Weights of a small transformer language model.
Size: 14 layers, 2 heads of 32 (1 for keys and values), MLP 128 GeGLU, vocabulary 861, 1.87M parameters.
Architecture: rotary positions, no biases in attention or MLP, untied embeddings, local attention windows, gated attention, hashed n-gram embeddings, a smear gate, an embedding shortcut, learned residual scales, skips across layers, capped logits.
Training: a variant of Muon for these matrices, 103M tokens, 6263 steps.
Each number is 500 + 25 x the weight over its row's rms, rounded and kept within 0 to 999. Layers, rows and columns count from 0. Numbers have three digits each. The size before them is the row's rms in percent of the matrix's.

# down: layer 2 MLP down (transposed), 128x64, rms 0.128, rows 40-70, columns 0-63
# gate: layer 2 MLP gate, 128x64, rms 0.205, rows 41-71, columns 0-63
# up: layer 2 MLP up, 128x64, rms 0.208, rows 41-71, columns 0-63
down40 107:483533524507502543517478455490539470462512462463468521510482523533516475430512502476473496467515513501501520503513509490505493506512479511489457520471538472478497535516515526505482469484536536
gate41 093:499482481495538504474480520494541502491474507505481490451504528475501448481456501476518511503458533512481496490551485505495524485513507504517537458467528484459512490457504578500492506499490523
up41 079:474476537469464519489461506534485503494456512496480482494510480456498487471508519465462496506482526484502494504529462535476491516452525539523493442517504491522496511507517542469526451475505514
down41 087:483503487501543499471517523493529486449488488486509480447500462524507506504493516492500542477490557540498482477476533522491568515485496492541479500504483528495483511527456511488518510480547529
gate42 108:508494484478481531500475511505500525467527491521505523502461499477512520488464489497482488465509499498472503520481532500497518511496426496488489499482494566501475525495495562447538489460518551
up42 101:473492478501492520527472538461519495470519522488491533479485499494455552504508537463505472514489531524509502490453522514543483526488481529487522477481507516481505482458522566486488517498537469
down42 098:542456523551513478462470524530493526487482505482488512480546468478496457453513496488468526516482457518525497511511475500503542499511518506470527484504523513488501530477474508501506464483481443
gate43 085:547480518494523494504510478492513509509516457453486462483482531514492489517533495480479515520464511562535503481506505483515482503524509534507518492502524511549439460515465527476486540493467473
up43 083:492516510511516543488481424501486539465474485466518472513509508474458515490525493508509457520480502513515465492498511524493477505512484496494484472465471483565536530520516488511472486481467546
down43 091:462466517510449528488479467489506513551483516503498500459485471493477516487448480517487529483539505473489477527528497531523541514484475466502518485504463529515535497528565492510508476490489505
gate44 106:507504512475518547497531510534474485478520492525496506477541470537505460492511519471478500482479488524500486458486501474550522503499498497451507475529556515531506437479466483494487512465472487
up44 090:465514453523512458510523507467568510450490500519565497495471500503551496535493499496483486521482537505480493521495480526512509526481526482502509476526502516502472501486505532495495453465501462
down44 101:475507453502502490510509495519509522508501514507524507517454512504476491518497532490511508462448531510489496550489508521498542483557511512480511467507506535532496458535540483491456532509520559
gate45 109:484526494462479587485502498488492521499516468523507480494480450528527472478538478540491517502482567520475490519499471550475523526493489509512509482508504525508486512525470491470490500486483484
up45 116:482499488455510508510474503499488488472481526460497493489520492487475531513461480489525472518526496494542476466528545469478498490514540517546491505493465504503541491534493451488555489519541541
down45 115:488450553472528515485476483516525506483494543461486495502490509458491485491531508512530507517499472527491509475505559499524545464483478515512487553497509498495531499461514481503481511557524471
gate46 113:537503507529467518488499541497496538528527530466510502484533494498518480516473477453501496476527526456475531488532508472521524463489510523560497467483464504486524477544506523485503518484491543
up46 110:508502530463508476489521469516509518500480505482538496485486517487534511488461450480499429519484472508515519477473487517519483562525555469479500492479534487491484540487521450481510510491493502
down46 104:496491467498558526514524519502476504512470507496499486526511533521533500493520506487470493504505519460521474477526528479527432451481513518485501526499552496479502578501493474474483505508494478
gate47 061:480482505494495500532541545515508475511539492539475457462494489494517493469541475470451484536514536484484492465469508487475519507513483490524504553511524501480472470453502473505471467484516503
up47 059:520505478530526520454455492498499473510461514495534549492509485470498467526515492495541536474504466492530514476517503498531465480479491495491523452501523493539528533529511545493479533541482502
down47 056:507491519478536548473491508475465473491486466478512489475494517534511483502509481483536512501537488464487448495522479493514499485494475484525491483498446519504528521485526569484465546541474501
gate48 102:510445482498473500463438473524490520497493515489501465448468512489516535508507463457464506458515493535482481469528531515532507483487503487509513486530511544511509481488490496558512490510501484
up48 115:533512480469543471501482466546470541469473487556489505508468480537485493520525496513504514473545520540455466514535513506519505483518505525495493488491505510498470464468528504486467500476530474
down48 102:505484522503511478430464464482497501478518529497499507487512492545536477470460480521482492524505469517541521488489457518525553489486506505465483525509522513498542494486520529523531516531541478
gate49 107:452484497519453513452490478539495518459498458533523483512474475508494490502535469521496460509470481504516545488488468456525521538461494524505466467461483497500529498502474516498492502510517530
up49 092:539535495495513496533484479480497482485500492475482484470492521528465525476432499480468506498519502526473513508448493559501485490534524513524530525536536498514501457490538481515493459527477507
down49 085:488494459501506566464531478462539517499530509525484501483503498476477465472476498474491526506502522477515533498523479501517451528538505547509462539492490478476529524505523467479462509489498474
gate50 114:454447467508493493465558506489479528492515499493517479498506453504524459515491529484468516479456497527512533490555505536520507507501500502540484501452494522507490496540501474498479513501551496
up50 095:520525535502528498469530545474547431520492496505522510524467488509464510511522529472517477491490469473481472465454500525524519513515482538475546485525514474510487493483473511514503521506481468
down50 092:481491495504489536496509488472544535498502503489558477487499453543514485487519521525484484484486511522505514508557492475507454521524514562494494519464512500533529465507555461505521516503501517
gate51 096:517486551491486557523492493514474511510526529519455492499544523526485453449494497500491527533501496534474484459502489507457518473499499542533461536521493512465519496472510470491497523501484517
up51 109:473523490490524464464498534517519483491483528536529465495538445527510532533497522496538461494482488501515493507531488520544523482463498471452490494496462469500531516469483516524499517456506485
down51 099:495466493502507509496468509516469492532495449471447507557472562476527491518512475523475487496538476508524498510529515518475530537509500526514567494489506499487516515539480511498483490500489464
gate52 081:505508519533502514471462484534490520484557525469458488492539497492485465486467470494519507463545496442491520501499520473451557498498524503485500496490515526469496514500476524464503497539487509
up52 112:521531508502510502512454435490476487474501474477488533515474521490493505498500483497518503472457535538479496540469494517504466502508499562438520463477476474507499535526477518485495460510502492
down52 088:464509510524485492494527517514503518503521509537531494516505470521534493476518513513487493480542507484530542486476491435541485499483455487490479523513510493501483540462554471514524506535495561
gate53 093:512528536470490498486507553502486513482469530518506452480461509535523557520491508532529469475546504539525513497515511494486477462489477492498538510485505497508490539431504512506506511495509464
up53 097:505551562487512524513500521506533510483496551509516503482481484531522550499485501520513466480501456526475519485536491527477472467491497485500511499516542493537458492446523532498525517474514495
down53 105:501488555497492496518492520463482499500489523502472536422493468488502533461473481454543524471509474523493495519538536547525524485507496464484511493521499502511502493465487533511525518478475502
gate54 094:480473555528514495495492502465515476506529481499518517469513484563477483490486528525490538509509466461476549453537513478477517491522430499501522523483524482483519491513498512527486493485496528
up54 087:522470508512495507480483517495500466493502544515494498461495462507472475501461511479492509534444501493494483509523506492547553469476501549490469512481483461491444508553471472525497483528489491
down54 102:486523485481509492521490480492506489483477539525476479513508527493523501520571500495491501452505510485510468476487474492490468528505555492548480473480478512511509420481514450485483526478490514
gate55 117:467509480519480526552505526527506477462469496483525508507479467484517478520473511452530500554547517466458495527493513469487518467535515531530519478538494501493473508488478521503514533528506481
up55 105:471499506535494483473491529493514480479468488467515486526497446455497529476479508469504516500469504475486484540511480461474473481503491489536530462562517475517492535457467478488495466495474514
down55 120:499496512512483493475469529458521515501488495491488488542510479478516499453527474494446465551475505507506494519521508486484520528490541491478474507552476510486489559461466529485547499492487530
gate56 125:500554489496472545501501478516467512487464495532480461504481497496496508525504516509440517508503523489477511448474481527503503551483506491524536483531451489509505450503528456486494535494481526
up56 119:511505543486488498515528464539471465509468494496442505508494521488549507502523524498461466491523499521496460509485470544484510517483536493511500445458461507478495476534538465501491500515483519
down56 116:497503508511468498497512528491511506503473501495424485570481464465512507477502499535477464493474477514528499505486506536466511490498512513534533511545489503496528477483476474493536508458445490
gate57 087:495488455530480513502490503461513530525480484497470494521491453545507530485509533514456501496478474541501507528559487494482499497505520503535483498520526424497491552487535491516497521524502512
up57 104:533472500501524509469527530495509519513496456481502491531496438509508509519474522484478511503497484511520501513570472482534493491517521526563500469499540486522455517477525493538466532494485517
down57 095:462497503509488443506505504507491507483458530513491541476525467493478543479553505532490490509536501489519489506484522513454525506466503478466487516488491455539508505480509505493537558465535492
gate58 090:488500491500513462523517508558502526523465481503474456488517516522532496520491539509503480482570511506504487488440498509524515481450500503504498505553490555518516511484515528498502507477543518
up58 085:512482482534495482514500484571462459507501493466476492525499488503501508485459547464504537486532479524489491512475488501506530496486482541496486490520492509522522491476562480462502494479566494
down58 093:482494519491518471528474539510517484451495510476436480494522498506480500509521460472523484498472472477491481537478432504488535516471459516464482500511508496499480552498481519475509531536492488
gate59 084:508487507494434520465498471503490521491484540484501499479523458506477489497521476430515511501500511517497449488502498512490565504531500504469501533531541521512520532522494485519488448488516527
up59 104:537470500498496510460568484508491525502470563525452475474516505543510481520498504486484469484501514533493500464527491469500524501525537530465526504530499509494489499541455497485483484525515515
down59 093:516517456486500478501512470459517498529496531507497514547529492502499501449553477533506489502500517536501498511524503525463541473519498481527515514509541534494478510508437448492470484481483525
gate60 109:526499466474477509514512521525525498475499468520500520485483509563547471520475529512506536471479547507529496513521497521504501559493463461515484542516506502549491515511489498485497506443508476
up60 106:479525553503516481496475513551482553515487550510497505526546539457518495500494480485508494523531473461520531473533530446521489477533540529486481522498475511507506511499499528505505505480499512
down60 115:503470536517461524496507493485561480497488525550520552504497510507509525444476501511512504527537512511471530494496508482541493509501509523502523495491499529501556494529524521480524510547524548
gate61 095:480544470502468529501477466479507548470500481490499520459464480436495489491500495516502495489503500511515460534491517514467535489532500471520509534527541504511465521544501533529495459496468491
up61 104:546513527470492474469505492522506481501481472469541495493506547452489548527504507476507492490485473543501488556463526503479521500505454487503505486506471443533503498495483497501518554523500495
down61 098:514452532544452493531513514529482510509558505493532490471500507488483554486484509500493489516515566511478534516492499492502506506508507519506469480488478457460488465484531474483527531482489465
gate62 101:499514539533455511485439468509488499516498501491497483490515495509469496499462468505477520442521518483460469499455516468469513529470508538504489490490512519507536489527512483460456497509497549
up62 116:517505510520488488493523489448502490506524523534509472465524550498481466541499496529496543520526505497464511483538547508502513500526498500509494496534505468522484435482533547535475533513512476
down62 109:509496519499489526472468494547489525486524506496543516516533554450514508519481509492460464487514483503499519484480511499487537491474491506522484476518495518504536508500458441471542434509516519
gate63 109:498492507485493536504474506531444455510505457501461537504514505461489480490469493511544553513497486479476491487526472473535493517531504491491504451506498530496542469485446513513483511525471522
up63 105:501467485480488495515466523510465477542545511495464487461526495495499463551501476472508550480553519530471486509514508499540445477514505515508491496497516474471492466491483510457483514504528478
down63 110:499517512531493503514541470496520514473520493504494497534495437445505520475480513543498518477507479490516484493490510531495570531476530490486525488485468484527525529520458491518532512455479471
gate64 106:511543500506487529490523530488506480491505474486463453484492527500475528472562497492477468494442503469545539507486497541461484545460523497510527497483502489516499511538494479479515459499510503
up64 112:481521489485505497516528530508459513515541451544477492512527500492507503484487470503488502494448555484534517486514473541494499490471516498545516466513493488461449471522529466500471479533514519
down64 098:518525515507448492486555490462565525518481496488518482476490463492468498496510509504499488498483495530509529513477516539477579504486510512492490495518495499513474479480509448554507470476512501
gate65 097:479517535502485478489518471545494492494455524523552508439505487483501460500525438528511456487473553512514499476519446492479519497493476515484474502490470507516514491493525499492470489482513523
up65 081:506531513515468461479534473528495493510458528529498507486523486454495456554502429518488524495502534528505524520524468494477535500509466543477495490494485507534495491494484525532470508483490516
down65 090:532506499470477476540489508481522457529501462495519527483525497494512533532563513486426496493497503493516505496508558484527540492466508502472485517482535504475494510464494486522493491505530541
gate66 103:493565484501470531486476502475495492499505528500522501472495502543506545513526474508469507456503470462473526492517460498529565505514529454513473523500489478466479491500460483513470494473507488
up66 072:508505493510506533471477490493496527516494526477497509494533524465483539509461490483484458444484537511451539544457504490551566485472511505516471482515499507464527480492492494500527492512514502
down66 096:499481524526516459505543438531503497525461493509507438483512538523488509482475510562456516479503495543488475521536503516521469486496490524518465486468509490475501481520481494465497504494481486
gate67 084:496480528507537526534494513515518518488457459489460495506476495511535451485561507536513486499476528485473511511540460470503477488489511501537498532479512500505444460484478493482537473476490494
up67 084:554505464541494502479533490488466506539516464464498498498511524474483519488476487476493482465511465515467498490480482478520522527508492509483485466535477494467487556544481515484460449488515476
down67 094:485480473462473471524499472478468507498571491491527533491482534514508498471435516502511501506505523461513511497487500486489526500522478496518510477506492508480513572471559493500490507539470513
gate68 122:481480517492468508451475478549500521457524471485477535482487495472491534496455512510447517523474489476530503478479494482518471494475468488486519518519502483530458497537519474509509496442470511
up68 104:474504538512454507460472484520541528476522483524458536479501497449502519494469548492466517494499477508515480506470494468512474507468489496505468483504490506534446497526508490549525503487456498
down68 116:503503518533455515521490499455459516527515509490498512451513516484525504441532495509478514467542515520486519522486512578492481517521515521471509518502476516521539485467482486504524514508483542
gate69 116:499525475475518517490521463512494545496452483498527492500520533488534498533533499496456458458496470502494476491549490469478515496548469525509495498507503533485494538496500539520466525552480517
up69 108:529492540494492484512512516506507479520496511473486486473491468515485515487518495552525541537464519483511500453485512538533476476461563511489505471497522491501518482505529467488566497486546488
down69 122:506504500479498490512532576541539482466484508529544474512493503512510532513512502507506494557509473501471497506529471464512483514468492476447519455463525494497496531505474469511527507483511472
gate70 084:523476505529499477503493513522479507470557488443490475507517528545552490524475468491502545506505504495510487471475518468481513522497476511466490493513508451468496501502481564503517498549514481
up70 089:499513520532485484512503528473508496499521530484480485494489531535540461533473482466506509516493505518554503475500498480490504509508476509499515443556474501494459498518489541529517478564523546
down70 088:494511529471521479548526538455478501499491500502497459476463530528500440538507524525528518467507493509504518551510485546474479547478517506438496493514488502520497506500511511504470493526487502
gate71 101:497486502509481505479532544532537520485514492540508480514461466531509522468545512509488504487476484504506505504524472496510500488508564502521477449510497486548467471538529521475493556508533488
up71 112:492550515477451526520499471537450515488485467541464471422517519501485525499518467470497514507482508489518484519514490474479532529477540536500507523476491512483524524509486503496490469491520493